Weights of a small GPT-style language model, trained from scratch on English Wikipedia: width 64, 3110 steps.
Each number is 50 + 12 x the weight over its row's rms, rounded and kept within 0 to 99. Layers, rows and columns count from 0. The size before them is the row's rms in percent of the matrix's.

# layer 12 attention query, 64x64, rms 0.184, rows 14-31,45-63, columns 0-63
102:47 44 60 72 40 68 45 44 36 50 58 49 60 64 66 69 53 37 26 50 51 51 40 45 63 59 46 57 51 42 57 44 41 48 21 37 55 68 55 46 69 75 59 42 47 60 53 41 49 65 69 42 36 51 74 51 35 60 53 53 38 22 50 46
078:51 20 43 57 70 58 40 60 47 60 61 53 66 64 46 77 57 37 42 39 40 28 42 46 43 48 56 38 46 55 67 37 48 73 37 60 43 64 47 53 59 29 40 40 42 62 50 64 50 58 65 39 30 51 60 59 48 60 51 58 50 20 56 43
081:38 47 49 40 56 33 53 56 36 56 44 27 49 44 45 59 47 57 76 41 58 50 31 38 47 38 65 40 34 59 53 71 50 57 56 47 76 71 47 31 39 31 42 52 72 50 42 60 54 42 40 56 54 42 39 45 59 30 54 55 72 67 42 70
094:59 70 35 60 39 63 45 43 35 66 40 38 47 59 63 57 38 81 29 52 58 53 46 44 71 55 43 61 77 40 32 58 56 50 56 47 41 41 50 57 48 58 60 60 44 49 41 49 37 49 42 38 60 51 47 45 20 49 28 38 61 45 28 42
124:67 49 29 46 25 63 58 59 61 56 48 57 43 48 29 63 56 52 41 58 46 68 35 37 82 56 45 45 62 55 39 52 33 41 61 47 46 32 42 55 36 41 58 64 54 52 52 50 55 41 47 26 52 56 43 58 37 69 53 41 24 75 48 60
101:51 66 59 58 61 53 69 58 67 51 56 59 59 36 43 32 64 47 63 43 53 45 67 56 52 47 39 44 55 85 50 32 51 48 45 45 41 36 41 62 33 28 32 52 72 45 59 52 62 62 41 27 41 74 56 66 50 51 34 51 65 40 55 50
140:44 33 46 46 50 65 34 69 31 55 51 59 44 28 59 73 51 33 43 52 49 40 62 32 33 50 53 35 35 42 68 59 39 25 35 42 43 63 57 55 74 35 54 46 47 38 60 40 70 58 52 57 55 31 44 52 62 63 54 48 44 62 55 67
113:50 82 53 56 33 31 49 28 44 51 37 56 48 40 61 39 38 58 53 34 47 50 40 48 50 15 66 49 51 56 47 42 31 62 48 59 56 44 47 44 26 45 45 37 49 39 33 68 49 54 43 60 55 48 40 51 48 80 40 39 64 58 31 44
126:54 39 24 75 40 55 62 34 35 32 53 52 53 56 51 52 48 36 31 48 55 68 61 56 56 63 64 70 59 47 55 69 54 49 68 44 54 65 54 72 39 58 75 43 66 60 51 64 63 42 58 38 40 57 57 40 43 43 51 63 69 43 48 68
119:66 54 47 39 45 48 29 51 50 45 36 64 46 66 41 56 41 51 50 70 62 68 47 45 26 57 64 25 48 38 37 74 71 51 55 33 51 38 66 56 45 47 53 50 44 48 37 42 50 58 44 42 80 20 42 48 37 66 62 54 52 44 40 53
122:42 40 33 43 60 27 47 53 41 56 47 27 41 82 55 57 58 48 50 72 29 71 48 46 35 39 45 68 38 46 55 49 58 52 54 34 44 45 70 62 52 30 46 35 52 47 64 80 43 62 47 54 43 67 60 39 64 54 51 39 57 54 43 50
120:63 26 66 46 37 53 42 61 64 42 46 57 51 57 60 34 32 45 52 43 52 58 51 38 41 47 37 31 33 61 66 71 56 39 53 52 41 49 55 63 32 45 39 43 52 34 74 56 59 55 71 50 53 61 49 59 65 37 24 59 67 47 77 49
131:71 31 61 57 44 51 38 51 48 69 38 54 38 46 43 39 58 25 41 48 46 46 42 51 35 45 27 77 33 39 47 30 54 68 43 43 58 48 40 59 51 51 31 55 42 55 57 61 36 18 43 65 55 40 46 70 55 50 65 55 66 48 55 42
111:55 62 31 35 79 64 51 64 48 33 49 33 36 67 62 40 57 41 34 38 15 33 49 63 49 62 59 60 43 49 55 46 34 69 59 45 39 67 69 54 60 58 57 42 40 48 34 48 66 53 38 54 48 42 39 52 60 53 39 42 43 56 57 46
109:55 48 39 50 49 43 39 35 41 45 57 44 43 52 54 40 54 46 55 35 32 66 77 64 57 47 52 24 59 60 25 29 69 76 45 32 77 50 66 64 53 34 63 50 49 37 47 54 40 47 47 48 44 65 49 57 46 34 60 54 46 66 36 53
116:54 56 43 70 53 40 50 71 59 64 66 76 56 56 51 50 37 60 42 44 40 36 69 56 38 32 68 49 56 37 43 48 52 37 35 65 50 36 68 49 45 40 37 65 35 49 57 27 58 32 39 58 44 48 25 49 45 65 42 45 56 41 28 43
098:30 57 34 58 65 60 31 54 59 49 67 49 35 43 55 37 26 42 32 51 56 49 50 63 33 49 30 49 36 54 41 63 47 57 56 62 65 48 70 43 51 53 60 44 34 44 36 57 38 49 49 29 58 55 55 62 58 47 41 57 42 16 42 24
120:51 40 28 34 61 49 60 39 40 58 49 50 60 27 34 56 48 54 68 62 57 40 71 74 40 62 46 53 46 45 46 65 42 54 63 37 32 31 60 46 61 38 38 39 74 51 43 49 34 33 60 48 51 38 65 68 39 45 60 71 40 55 41 38
102:62 59 55 36 44 87 62 54 43 45 50 65 51 41 34 62 56 55 52 35 34 36 47 63 51 46 48 44 67 57 36 59 69 41 16 55 59 79 55 64 59 63 55 37 59 55 56 37 51 52 57 52 63 52 55 31 47 43 51 45 67 41 48 63
106:38 37 59 84 55 67 39 35 36 62 53 42 56 52 35 48 55 42 45 41 59 45 45 62 47 41 43 57 67 51 57 47 43 56 29 25 66 55 58 44 61 83 63 46 38 56 53 45 65 53 53 72 39 30 67 44 38 42 50 48 50 33 51 56
089:58 40 47 48 64 55 49 43 48 61 33 48 64 70 63 83 71 59 47 57 67 43 50 58 56 43 51 44 50 63 54 42 51 66 17 67 47 43 40 62 52 50 31 35 58 68 63 30 52 52 49 53 36 32 48 45 73 55 47 56 58 38 61 38
114:40 36 56 42 35 64 47 56 42 65 15 44 44 59 45 55 60 50 68 49 33 32 44 38 65 38 69 25 41 50 43 64 53 30 54 54 82 53 44 40 44 52 52 47 73 56 49 54 58 42 52 63 42 58 55 44 51 36 34 50 54 68 58 67
094:46 74 53 63 51 67 37 47 43 57 49 33 59 46 44 58 29 66 47 38 57 63 45 48 43 46 43 76 68 35 50 64 45 43 49 47 52 40 55 50 42 66 63 37 38 55 50 52 38 57 51 45 60 34 69 52 24 62 45 38 59 25 19 42
121:53 44 37 59 42 67 61 57 60 55 68 59 49 47 40 63 44 57 43 50 38 64 32 31 61 70 50 54 51 53 48 62 45 30 67 40 49 45 54 53 40 43 62 67 43 43 51 68 60 45 57 28 54 58 46 55 25 59 38 35 15 77 44 56
121:47 57 71 54 59 47 52 56 81 50 41 55 48 46 50 44 63 43 56 52 54 57 64 50 43 37 41 35 57 66 60 39 60 59 43 51 34 18 40 52 28 21 22 59 61 57 65 50 64 63 38 53 39 48 37 55 65 65 47 43 39 38 48 55
130:45 38 42 59 51 71 31 53 33 49 49 56 48 33 46 70 34 30 45 42 51 39 64 37 40 41 51 34 30 43 58 50 31 28 55 40 42 76 52 57 70 39 57 55 43 34 50 41 67 65 44 42 61 26 48 54 60 59 47 41 57 63 53 67
128:42 64 50 52 45 39 46 50 49 52 37 51 61 47 74 47 33 69 57 49 53 60 44 45 48 22 72 47 42 46 47 48 21 66 47 51 47 38 41 37 33 52 57 33 55 44 37 61 46 65 35 48 55 36 40 55 61 86 47 39 76 50 39 43
135:48 37 34 75 33 44 56 38 43 48 40 62 61 58 51 50 37 46 43 56 59 57 56 59 70 61 66 47 52 49 48 66 40 50 66 59 66 65 57 60 40 51 80 47 72 49 52 60 73 34 64 34 48 65 52 49 48 37 44 60 82 36 54 52
136:53 57 50 37 37 36 44 40 57 34 47 76 50 60 37 39 39 40 61 71 64 77 44 44 32 46 57 29 46 44 33 50 71 42 50 40 36 50 51 49 52 38 52 59 46 43 23 44 65 51 39 45 68 25 53 50 39 69 48 45 48 64 37 42
141:45 50 38 52 71 33 45 47 49 60 43 21 31 78 44 60 48 34 63 66 33 68 38 48 44 50 45 74 51 58 50 52 56 56 56 44 41 43 59 52 58 27 55 31 61 40 53 82 60 58 44 53 40 64 51 39 49 54 48 40 48 65 33 58
130:65 37 53 43 38 51 46 63 50 36 46 43 60 48 62 40 48 57 37 53 53 63 62 33 46 53 50 54 32 68 53 70 39 37 47 61 52 48 66 69 31 47 54 25 47 38 84 50 41 54 68 38 62 50 57 62 66 47 46 56 71 47 77 40
121:76 31 63 52 27 58 52 49 58 83 35 54 40 58 54 36 57 34 35 37 51 48 35 54 38 35 28 58 43 49 44 45 57 50 37 35 56 39 35 59 41 50 33 52 46 64 63 55 35 31 62 70 55 42 49 66 63 48 42 53 62 47 51 42
118:53 61 29 18 64 61 66 66 46 41 52 43 55 69 68 23 58 45 36 43 24 54 56 54 44 70 65 39 48 46 28 42 46 74 42 47 44 58 63 66 46 56 49 60 46 55 41 42 49 52 46 53 49 46 60 46 66 64 34 53 58 67 51 43
118:46 65 52 40 63 45 32 29 23 61 56 46 50 45 49 44 45 53 60 36 58 59 53 60 38 54 40 29 54 61 36 70 50 60 44 47 81 59 53 66 58 35 51 56 60 53 35 55 20 66 60 46 50 67 51 62 49 33 66 53 42 34 35 47
129:48 42 53 54 52 45 49 60 54 59 58 63 46 42 37 47 42 35 46 40 39 23 66 67 34 32 76 54 75 33 33 60 51 43 42 55 63 42 82 59 52 45 30 50 38 41 56 50 48 28 48 47 45 42 35 48 31 55 45 56 51 30 37 48
111:30 55 19 47 65 54 47 51 58 55 66 53 36 46 45 26 30 50 32 48 45 57 48 53 39 32 24 40 40 48 51 64 46 63 49 51 47 49 61 56 50 55 37 57 36 51 55 67 44 44 50 41 59 78 45 69 60 49 23 40 50 39 50 28
125:53 41 28 32 47 49 65 41 42 54 47 55 50 31 33 56 58 50 60 62 44 46 78 56 42 60 62 57 44 50 43 57 46 58 52 31 34 33 71 61 57 50 42 32 50 59 51 47 20 38 61 44 47 30 74 60 62 65 58 74 47 61 52 42
# layer 12 attention key, 32x64, rms 0.207, rows 13-31, columns 0-63
082:28 34 43 42 58 43 62 71 29 52 63 55 36 29 50 44 39 54 39 51 45 62 54 48 70 44 58 36 52 56 20 45 44 68 49 45 55 50 55 71 37 51 33 48 49 50 50 61 19 56 46 61 41 43 45 39 18 46 47 48 55 59 39 55
088:46 63 45 54 51 45 39 42 55 38 52 51 63 62 63 63 51 63 37 30 44 43 53 46 47 64 58 40 32 41 74 43 47 16 70 44 65 55 82 44 57 34 63 44 57 45 61 35 65 54 60 37 34 53 60 49 71 36 55 54 53 40 45 35
100:37 54 41 66 38 61 49 68 28 50 47 62 32 44 36 52 45 50 55 30 37 43 25 63 43 38 66 64 52 57 24 68 62 46 36 53 66 44 53 65 43 56 51 31 40 45 70 66 36 52 65 64 47 56 42 59 34 55 38 54 46 57 59 66
120:50 46 39 48 57 35 54 56 39 69 51 43 22 49 28 62 44 49 46 50 43 40 32 31 41 48 49 31 64 77 47 51 46 54 36 36 51 52 40 55 52 29 46 41 56 57 47 69 31 47 43 56 51 48 45 41 47 56 28 48 77 82 40 45
100:58 37 46 56 52 59 40 46 53 30 63 43 37 45 24 64 49 41 51 69 79 42 47 44 52 43 52 59 56 54 44 34 46 67 42 49 44 73 42 34 52 71 51 67 41 52 67 47 47 36 40 66 41 53 34 62 62 66 38 45 26 67 63 59
118:29 48 45 56 40 60 49 33 47 61 33 56 48 45 43 54 38 46 36 39 22 51 26 53 55 59 50 31 65 35 20 48 45 45 59 63 60 48 73 67 55 61 35 49 54 39 26 54 65 34 64 28 44 52 56 51 37 62 46 39 48 55 45 57
130:37 28 57 44 47 51 64 41 55 57 63 43 41 46 55 48 47 52 38 69 27 59 68 29 42 64 41 39 44 58 63 35 46 37 64 79 30 43 35 58 63 29 47 54 66 58 40 54 53 57 49 54 69 50 39 65 44 65 40 36 32 52 56 60
118:59 34 46 45 57 53 47 40 56 67 59 72 56 32 40 59 42 37 63 49 48 33 45 47 31 60 62 52 52 55 47 17 55 27 54 39 54 50 53 52 56 59 47 70 66 48 46 51 63 77 57 47 59 45 45 47 65 61 29 64 24 61 57 65
143:44 57 67 27 40 48 53 59 50 42 55 57 53 41 73 60 26 66 51 45 51 59 39 61 52 40 51 43 56 46 29 47 32 47 43 48 57 49 52 63 25 34 41 39 65 53 39 73 39 64 49 70 50 27 47 38 54 63 70 35 40 63 48 31
126:41 23 56 54 45 31 56 51 33 41 47 65 47 38 26 48 59 55 46 44 61 58 50 67 58 48 61 56 46 51 36 60 44 44 41 60 29 81 70 65 38 53 48 42 53 44 57 63 67 42 65 44 54 83 67 44 46 46 43 47 73 53 48 54
133:68 62 89 59 51 52 47 59 59 67 49 60 70 57 46 44 57 49 26 48 63 33 28 48 49 42 55 17 47 49 65 53 65 38 57 45 46 53 59 36 37 36 42 29 59 55 67 62 58 47 53 36 51 39 65 54 42 55 58 43 41 60 56 52
131:36 69 48 66 73 44 51 51 71 48 71 57 40 68 45 52 54 57 68 85 42 69 30 33 52 49 65 66 63 31 49 48 48 67 56 52 41 32 58 48 45 45 47 45 52 44 59 84 57 58 54 42 45 50 55 54 45 59 52 47 54 55 44 57
127:41 50 51 37 56 48 68 60 67 44 42 36 42 44 43 56 34 25 48 34 55 62 45 54 48 54 28 43 34 70 38 57 53 40 50 63 23 56 62 46 38 44 27 45 58 48 82 48 49 52 35 38 30 57 40 56 72 55 44 70 52 54 49 43
141:43 47 37 66 39 69 38 63 53 55 30 64 69 35 67 50 56 23 32 52 48 50 42 50 44 38 58 51 35 56 57 54 29 67 39 34 45 44 46 75 31 39 22 44 48 51 48 51 33 42 30 47 43 46 45 59 62 53 34 37 58 45 47 50
127:61 53 30 40 56 61 71 44 54 55 48 41 77 41 43 26 52 54 38 36 21 47 45 42 60 75 68 58 57 48 52 56 59 62 44 46 44 62 64 41 60 39 63 70 60 59 59 48 55 37 68 50 39 50 32 50 60 38 61 49 41 56 38 26
120:46 59 59 52 61 22 32 49 44 63 58 51 40 49 61 42 55 53 46 48 45 61 40 47 44 53 51 48 51 60 40 60 70 70 32 43 78 53 56 74 47 37 57 43 64 22 56 50 31 48 60 32 74 49 44 43 56 29 42 44 67 34 55 40
125:50 58 61 46 52 54 53 35 43 69 83 49 48 54 58 37 43 39 55 38 35 23 67 50 44 27 65 28 63 31 59 61 37 55 50 36 45 58 60 44 54 49 52 45 22 43 35 59 35 43 57 45 54 52 50 63 59 59 34 67 56 37 49 35
118:45 41 34 40 71 30 50 32 38 29 20 46 56 63 50 48 45 43 45 55 49 43 42 38 38 33 54 44 51 59 41 50 65 59 48 64 40 41 58 52 36 30 52 23 35 55 33 46 44 65 44 63 51 28 42 46 67 47 30 44 30 42 44 49
126:41 61 51 50 45 20 46 33 28 68 43 44 54 32 44 54 68 44 33 40 56 50 58 36 50 65 48 51 35 58 59 39 36 53 50 45 51 28 59 48 56 65 53 29 62 59 41 71 34 68 71 38 32 63 46 47 40 47 70 55 35 55 49 52
# layer 12 attention value, 32x64, rms 0.288, rows 0-17, columns 0-63
093:74 46 53 37 61 60 37 63 63 64 50 51 37 62 55 45 43 65 33 58 35 55 47 67 37 49 66 53 48 38 40 49 56 62 55 31 33 42 50 46 70 57 73 42 31 66 64 41 52 73 22 46 60 54 52 35 43 41 33 57 56 58 40 59
100:48 63 41 21 40 58 57 54 48 52 38 53 47 37 62 39 74 45 45 39 64 55 48 38 50 52 31 58 46 37 57 44 65 37 63 40 48 50 67 60 61 54 73 45 58 34 51 49 35 40 26 32 60 54 29 26 48 67 45 33 42 65 41 51
104:45 52 51 60 51 38 71 43 56 47 31 55 48 34 46 44 63 61 79 31 53 52 54 49 57 49 53 33 68 63 56 71 58 33 71 66 49 39 52 42 48 58 34 82 36 55 61 47 48 46 44 64 44 50 48 28 58 63 66 67 66 50 42 58
101:62 36 55 44 55 33 33 44 55 45 34 48 71 47 52 35 62 47 33 54 39 47 68 38 47 28 65 70 35 56 45 36 56 61 44 60 68 69 75 39 74 51 36 60 61 58 40 49 46 49 60 41 67 45 48 56 52 40 52 67 75 57 57 47
099:41 27 54 45 22 49 35 30 56 49 46 46 59 53 36 53 40 71 67 54 41 46 61 38 24 74 59 32 60 57 59 45 56 54 44 45 34 38 33 52 52 54 57 48 63 45 56 72 25 52 76 55 36 46 40 52 50 40 52 52 59 36 45 61
090:54 53 39 39 48 63 66 59 51 41 55 27 65 49 72 58 55 36 31 63 57 58 57 55 44 65 53 48 82 77 33 47 59 65 45 34 40 42 46 63 29 51 56 71 41 44 48 54 41 55 40 43 40 69 71 56 40 62 60 51 40 50 60 54
100:56 49 53 44 62 51 45 39 26 46 66 55 57 50 56 39 45 25 62 13 43 63 43 47 34 35 52 34 55 43 53 63 55 57 64 67 40 36 44 32 39 56 40 56 58 68 55 48 49 53 46 73 46 64 61 39 53 49 48 31 51 47 49 80
109:50 58 48 57 43 35 58 48 55 45 34 35 46 51 56 31 33 56 58 46 50 50 55 46 65 60 57 62 34 63 78 43 57 51 37 35 43 69 25 46 34 68 39 37 53 52 27 41 44 53 36 45 55 76 57 56 43 45 46 59 69 66 74 64
093:49 46 37 53 62 33 39 55 46 56 61 72 47 56 55 31 37 40 46 61 55 37 50 55 60 62 43 55 55 62 60 28 63 56 31 71 45 43 79 47 45 28 51 45 58 48 63 31 46 28 59 59 63 34 35 51 38 28 71 55 51 54 51 41
097:51 52 66 40 54 55 52 57 63 54 44 48 58 57 45 60 37 22 52 51 65 24 51 57 57 36 54 54 40 27 51 43 59 70 55 60 62 59 50 58 62 40 65 26 65 40 38 53 50 55 47 37 36 67 51 54 84 74 55 67 56 64 39 50
097:37 58 54 56 48 80 25 44 54 53 36 59 66 31 48 45 60 52 67 53 54 56 63 54 32 61 31 35 78 43 50 66 66 57 39 55 44 46 50 64 61 35 54 66 41 41 40 54 58 34 65 53 45 50 64 35 63 30 42 59 50 64 49 52
086:48 35 46 49 29 51 45 31 60 49 40 42 32 35 51 45 52 47 58 56 43 52 54 49 57 58 42 35 64 48 57 57 16 51 50 62 50 66 59 36 47 26 54 40 44 38 53 71 55 52 61 40 80 26 47 41 55 70 48 37 60 38 38 71
097:72 62 27 31 51 55 41 50 50 68 43 25 35 43 32 47 53 36 39 36 40 61 56 63 61 57 37 52 53 33 76 62 60 53 55 61 36 50 58 49 50 29 55 56 47 39 46 63 49 52 60 66 70 48 49 39 56 57 75 50 33 44 65 50
107:28 54 54 29 59 47 44 50 69 62 53 39 50 45 54 30 69 65 38 54 34 45 42 35 40 82 44 55 56 57 43 53 46 40 63 86 45 51 27 53 40 57 50 59 55 54 38 52 36 39 43 58 48 72 45 53 50 70 44 70 51 52 55 48
090:56 42 52 52 39 62 62 32 62 47 58 39 70 49 47 70 79 57 50 34 44 50 40 54 43 39 52 62 48 44 44 40 46 30 21 69 30 54 60 62 42 46 63 40 47 54 44 37 40 38 28 37 50 27 59 37 42 33 63 64 50 56 51 42
096:63 43 57 61 65 28 38 45 57 75 58 51 58 52 44 61 61 51 57 44 42 61 39 57 39 58 41 53 71 65 34 19 52 58 64 40 49 72 53 65 54 37 53 62 51 62 41 47 64 33 49 59 48 39 61 40 52 47 32 54 62 20 61 37
106:55 73 39 60 53 54 37 54 42 33 54 54 40 44 39 41 24 61 35 67 52 36 47 65 56 42 55 40 64 47 54 38 45 56 41 57 53 57 49 48 59 58 68 83 57 57 67 35 43 56 78 47 61 57 39 81 68 48 49 46 53 38 36 54
097:55 48 44 50 49 56 52 54 43 41 39 44 29 73 30 65 65 43 32 38 55 28 60 35 44 57 42 67 43 57 50 52 53 48 32 56 54 32 55 52 65 56 26 57 36 52 32 78 51 53 49 54 77 48 53 61 60 77 45 46 46 66 58 41
# layer 12 attention output (transposed), 64x64, rms 0.234, rows 0-17,32-48, columns 0-63
081:50 58 25 65 26 51 45 45 54 43 67 50 50 46 60 65 66 65 46 81 53 38 47 54 57 61 61 33 69 60 43 37 33 54 40 59 50 54 49 60 43 25 35 48 50 37 48 48 39 39 66 61 54 65 52 57 57 36 73 54 70 36 44 51
088:64 36 63 40 40 52 54 49 55 43 38 67 44 34 72 62 71 48 64 54 58 56 65 48 36 50 46 37 32 63 67 26 37 47 35 64 50 65 78 44 42 38 43 56 44 58 52 51 70 64 43 42 49 63 64 69 63 63 50 48 52 56 36 65
101:53 43 58 52 41 55 61 62 40 36 47 68 41 60 34 21 52 47 39 38 60 57 67 51 45 47 28 19 56 64 51 52 35 51 51 38 42 60 32 45 48 32 56 64 67 59 65 54 57 67 45 48 61 39 36 46 48 74 67 53 52 66 31 43
103:47 64 32 68 58 75 63 65 47 63 55 77 44 48 56 56 57 52 35 47 35 37 37 57 34 36 43 73 55 39 53 47 32 50 64 32 60 60 47 39 76 48 61 39 49 69 44 58 55 51 44 62 61 40 31 47 32 48 38 47 49 57 38 41
094:38 47 63 55 56 37 55 33 57 46 47 48 45 54 53 63 43 51 40 69 73 69 77 50 56 61 59 37 37 27 65 56 62 52 48 69 56 61 72 38 40 57 56 53 40 39 43 51 47 44 70 40 56 42 76 19 41 52 57 48 50 40 68 53
093:51 47 45 58 37 40 42 58 50 48 56 67 40 72 43 60 36 60 62 60 50 37 47 26 28 57 41 46 40 47 56 46 60 44 43 64 24 77 41 39 62 63 41 66 44 65 73 40 38 47 37 45 64 44 58 52 44 71 34 36 31 50 62 54
100:55 56 41 43 58 66 61 47 34 52 24 52 68 46 44 48 54 45 46 47 73 36 69 42 44 56 52 39 52 55 77 44 60 29 62 37 52 47 46 56 28 42 39 44 60 54 37 69 62 72 49 40 44 42 43 73 48 48 67 53 25 51 41 71
092:39 33 43 46 45 68 38 42 36 71 64 54 71 38 57 44 44 42 53 75 55 41 31 59 25 40 50 48 49 44 65 42 56 52 51 51 55 26 56 63 43 46 46 65 56 60 38 50 38 51 53 54 46 39 59 58 84 73 48 66 53 48 68 41
097:73 37 54 66 74 62 42 53 40 37 38 55 36 51 41 53 50 34 52 29 28 31 40 40 44 54 81 70 49 59 73 50 53 47 63 47 39 79 45 31 60 53 45 51 56 59 34 61 58 48 50 52 57 35 45 56 52 48 53 68 50 40 54 48
101:42 46 73 56 37 31 39 39 44 55 47 53 51 41 43 34 67 53 75 69 45 44 40 55 52 45 40 41 67 71 39 73 21 40 51 68 73 38 37 48 62 48 46 47 59 56 52 39 61 52 61 52 51 58 59 44 30 49 43 36 58 51 64 71
098:57 62 43 57 50 37 65 25 46 67 47 46 38 70 47 39 35 47 59 58 50 59 63 32 36 60 30 60 44 67 39 41 70 53 31 53 54 51 53 44 55 42 54 41 38 60 63 50 28 44 42 33 46 64 58 29 61 57 58 52 78 71 44 62
086:36 42 59 65 27 68 61 38 46 47 46 64 63 25 33 57 62 84 75 38 62 48 77 40 43 47 41 48 60 49 48 50 54 40 55 41 54 36 59 67 68 60 49 56 28 58 34 51 47 41 50 49 57 56 43 55 42 61 67 47 54 56 56 53
091:71 51 45 46 53 70 55 31 32 52 42 59 55 23 63 35 71 48 36 35 26 13 65 33 45 47 64 66 47 52 49 44 44 47 50 43 37 51 48 57 53 38 50 54 42 55 64 50 56 51 47 55 73 67 45 66 45 63 55 46 55 44 46 38
082:65 67 30 57 48 52 51 44 49 56 54 68 37 42 60 54 52 51 41 50 66 64 63 61 54 45 47 85 51 36 40 60 66 47 46 38 42 63 51 48 56 87 47 60 54 37 41 67 45 64 62 40 36 64 38 40 53 32 57 52 65 63 35 60
084:46 47 42 40 50 49 32 42 60 48 66 51 48 34 65 40 51 44 49 78 35 40 28 46 52 49 53 19 41 54 49 52 42 44 43 59 69 61 57 27 67 48 55 20 72 37 41 55 47 57 59 65 52 45 66 45 52 72 63 65 53 45 48 60
101:64 49 53 53 69 54 64 38 27 58 36 43 46 67 48 74 47 57 45 35 51 19 21 51 38 43 39 58 43 55 55 63 47 50 67 69 50 49 63 36 48 45 55 29 52 48 52 44 41 46 48 47 36 21 49 34 37 38 54 50 63 66 43 41
099:51 37 51 62 42 43 61 34 55 38 47 44 39 61 68 39 63 60 48 20 34 38 69 55 30 48 43 79 47 56 54 75 62 47 56 55 31 47 46 59 56 48 76 42 49 59 52 49 53 30 57 43 71 43 44 42 47 50 70 33 60 46 46 40
115:40 57 46 59 58 45 63 56 54 52 63 58 64 40 55 28 70 67 42 59 40 55 48 35 52 27 65 29 60 49 62 58 68 73 56 34 68 51 42 56 43 73 80 31 25 61 51 41 46 41 39 49 48 53 44 49 52 52 51 47 52 35 38 49
106:45 58 52 58 68 53 44 32 26 36 57 66 58 59 41 40 53 50 30 38 53 63 70 49 42 59 46 62 43 43 44 72 37 52 57 54 53 47 52 76 62 46 59 58 20 48 34 57 38 40 52 19 62 54 58 47 35 50 41 34 60 61 41 39
111:42 55 31 61 64 47 45 37 58 58 43 61 40 80 30 37 59 47 38 52 45 31 35 46 54 81 42 79 40 55 67 56 59 58 67 62 48 38 45 45 53 66 56 52 59 54 27 49 57 54 45 64 55 46 48 40 29 35 60 53 52 53 42 53
096:70 68 53 58 54 53 43 40 51 55 50 30 53 35 36 57 44 56 25 52 68 56 19 59 58 30 39 64 76 40 33 35 35 33 64 43 46 27 56 44 43 43 40 45 48 41 63 54 49 43 40 56 39 26 59 59 44 52 46 54 57 42 45 47
103:57 55 54 49 56 39 59 41 17 51 42 49 48 61 31 47 81 36 55 55 69 41 68 45 61 44 30 41 28 67 52 49 53 48 40 61 43 44 40 43 33 53 39 59 57 44 55 46 41 68 57 49 71 41 53 61 77 37 57 55 55 62 42 70
105:57 38 56 69 34 45 48 54 51 45 50 52 41 51 46 62 60 51 48 40 67 47 38 43 40 04 35 51 52 25 37 63 38 25 35 54 46 48 25 59 42 49 52 30 57 45 56 55 42 65 42 55 65 41 36 54 62 40 39 59 41 42 53 58
095:59 58 56 36 57 75 33 59 51 53 37 30 55 67 69 58 31 59 56 43 38 75 34 58 64 56 54 54 38 60 50 79 50 32 53 53 61 61 47 55 48 50 57 55 53 42 36 18 51 58 46 35 57 53 54 70 54 41 63 49 64 58 38 42
108:60 41 61 53 64 44 55 58 40 23 64 72 54 50 42 50 44 60 39 47 28 48 34 56 48 47 41 07 64 45 52 54 37 52 43 59 46 47 54 72 52 49 45 44 67 45 57 53 47 51 61 64 59 61 45 45 39 69 50 54 66 38 29 26
116:43 53 58 49 35 54 32 44 43 59 49 56 52 28 39 71 51 48 57 30 42 33 86 54 54 40 37 83 38 43 45 49 48 38 49 43 52 71 60 35 46 30 52 52 64 32 68 49 51 53 56 59 55 50 55 35 32 40 40 57 52 41 37 42
099:35 59 45 43 48 49 72 41 53 43 47 42 46 50 60 36 50 36 62 57 62 37 70 45 47 46 28 55 55 26 46 61 55 52 50 24 67 53 58 24 67 60 57 31 33 58 23 41 45 61 60 59 45 50 39 49 59 43 57 40 59 43 42 78
090:49 39 46 38 46 60 79 60 50 46 64 62 31 43 63 48 56 35 50 40 32 56 47 43 49 50 34 45 21 34 76 33 64 50 39 70 42 62 54 45 58 60 45 50 60 42 28 47 52 40 50 40 60 37 46 43 50 66 44 60 35 54 22 50
092:38 71 41 62 35 47 72 54 41 41 55 36 54 45 39 65 48 50 54 39 47 59 51 68 61 43 32 61 74 61 47 36 64 49 23 73 52 45 25 50 60 50 49 45 58 41 43 47 52 55 48 50 51 59 23 52 44 34 39 27 65 57 41 67
103:34 29 38 59 64 44 61 65 61 49 49 51 53 52 57 55 60 39 45 55 40 51 41 42 44 60 53 67 66 43 50 57 38 63 32 34 48 39 23 42 26 30 41 42 43 56 52 61 70 36 37 73 35 36 33 56 56 49 28 43 54 59 68 57
100:42 29 39 59 68 57 48 48 57 57 53 63 55 61 53 57 33 62 69 50 48 47 35 68 70 41 58 42 59 16 32 60 50 57 57 57 61 59 46 54 53 74 52 57 59 40 23 37 60 51 33 49 41 26 42 50 44 47 49 43 52 75 56 57
119:67 59 49 30 35 54 47 34 42 55 35 36 43 42 45 57 49 45 39 31 17 38 36 56 50 50 66 59 47 39 54 69 25 41 35 59 59 38 50 44 55 38 60 37 70 61 41 41 72 47 33 64 61 29 58 58 59 53 57 52 49 37 50 43
110:40 54 26 41 31 46 50 55 49 44 45 31 44 49 31 47 37 55 34 36 62 58 46 52 57 68 43 60 67 50 37 62 65 63 65 52 48 27 52 56 26 61 26 69 58 48 50 46 36 61 47 65 58 55 38 72 69 35 41 47 60 46 64 44
100:51 65 38 60 30 49 42 59 39 49 53 47 49 30 64 40 36 66 51 57 72 57 47 69 49 79 63 24 52 53 32 57 42 47 42 50 43 35 37 72 47 44 44 48 34 60 57 33 69 60 28 52 48 45 34 52 39 39 70 56 46 62 47 45
101:51 50 42 22 36 30 46 57 52 62 59 65 55 66 59 67 51 40 55 63 40 67 63 40 40 45 68 50 37 38 52 36 48 43 39 41 37 70 51 38 39 53 37 45 50 47 59 58 38 48 54 29 26 66 76 47 49 59 62 67 30 47 48 64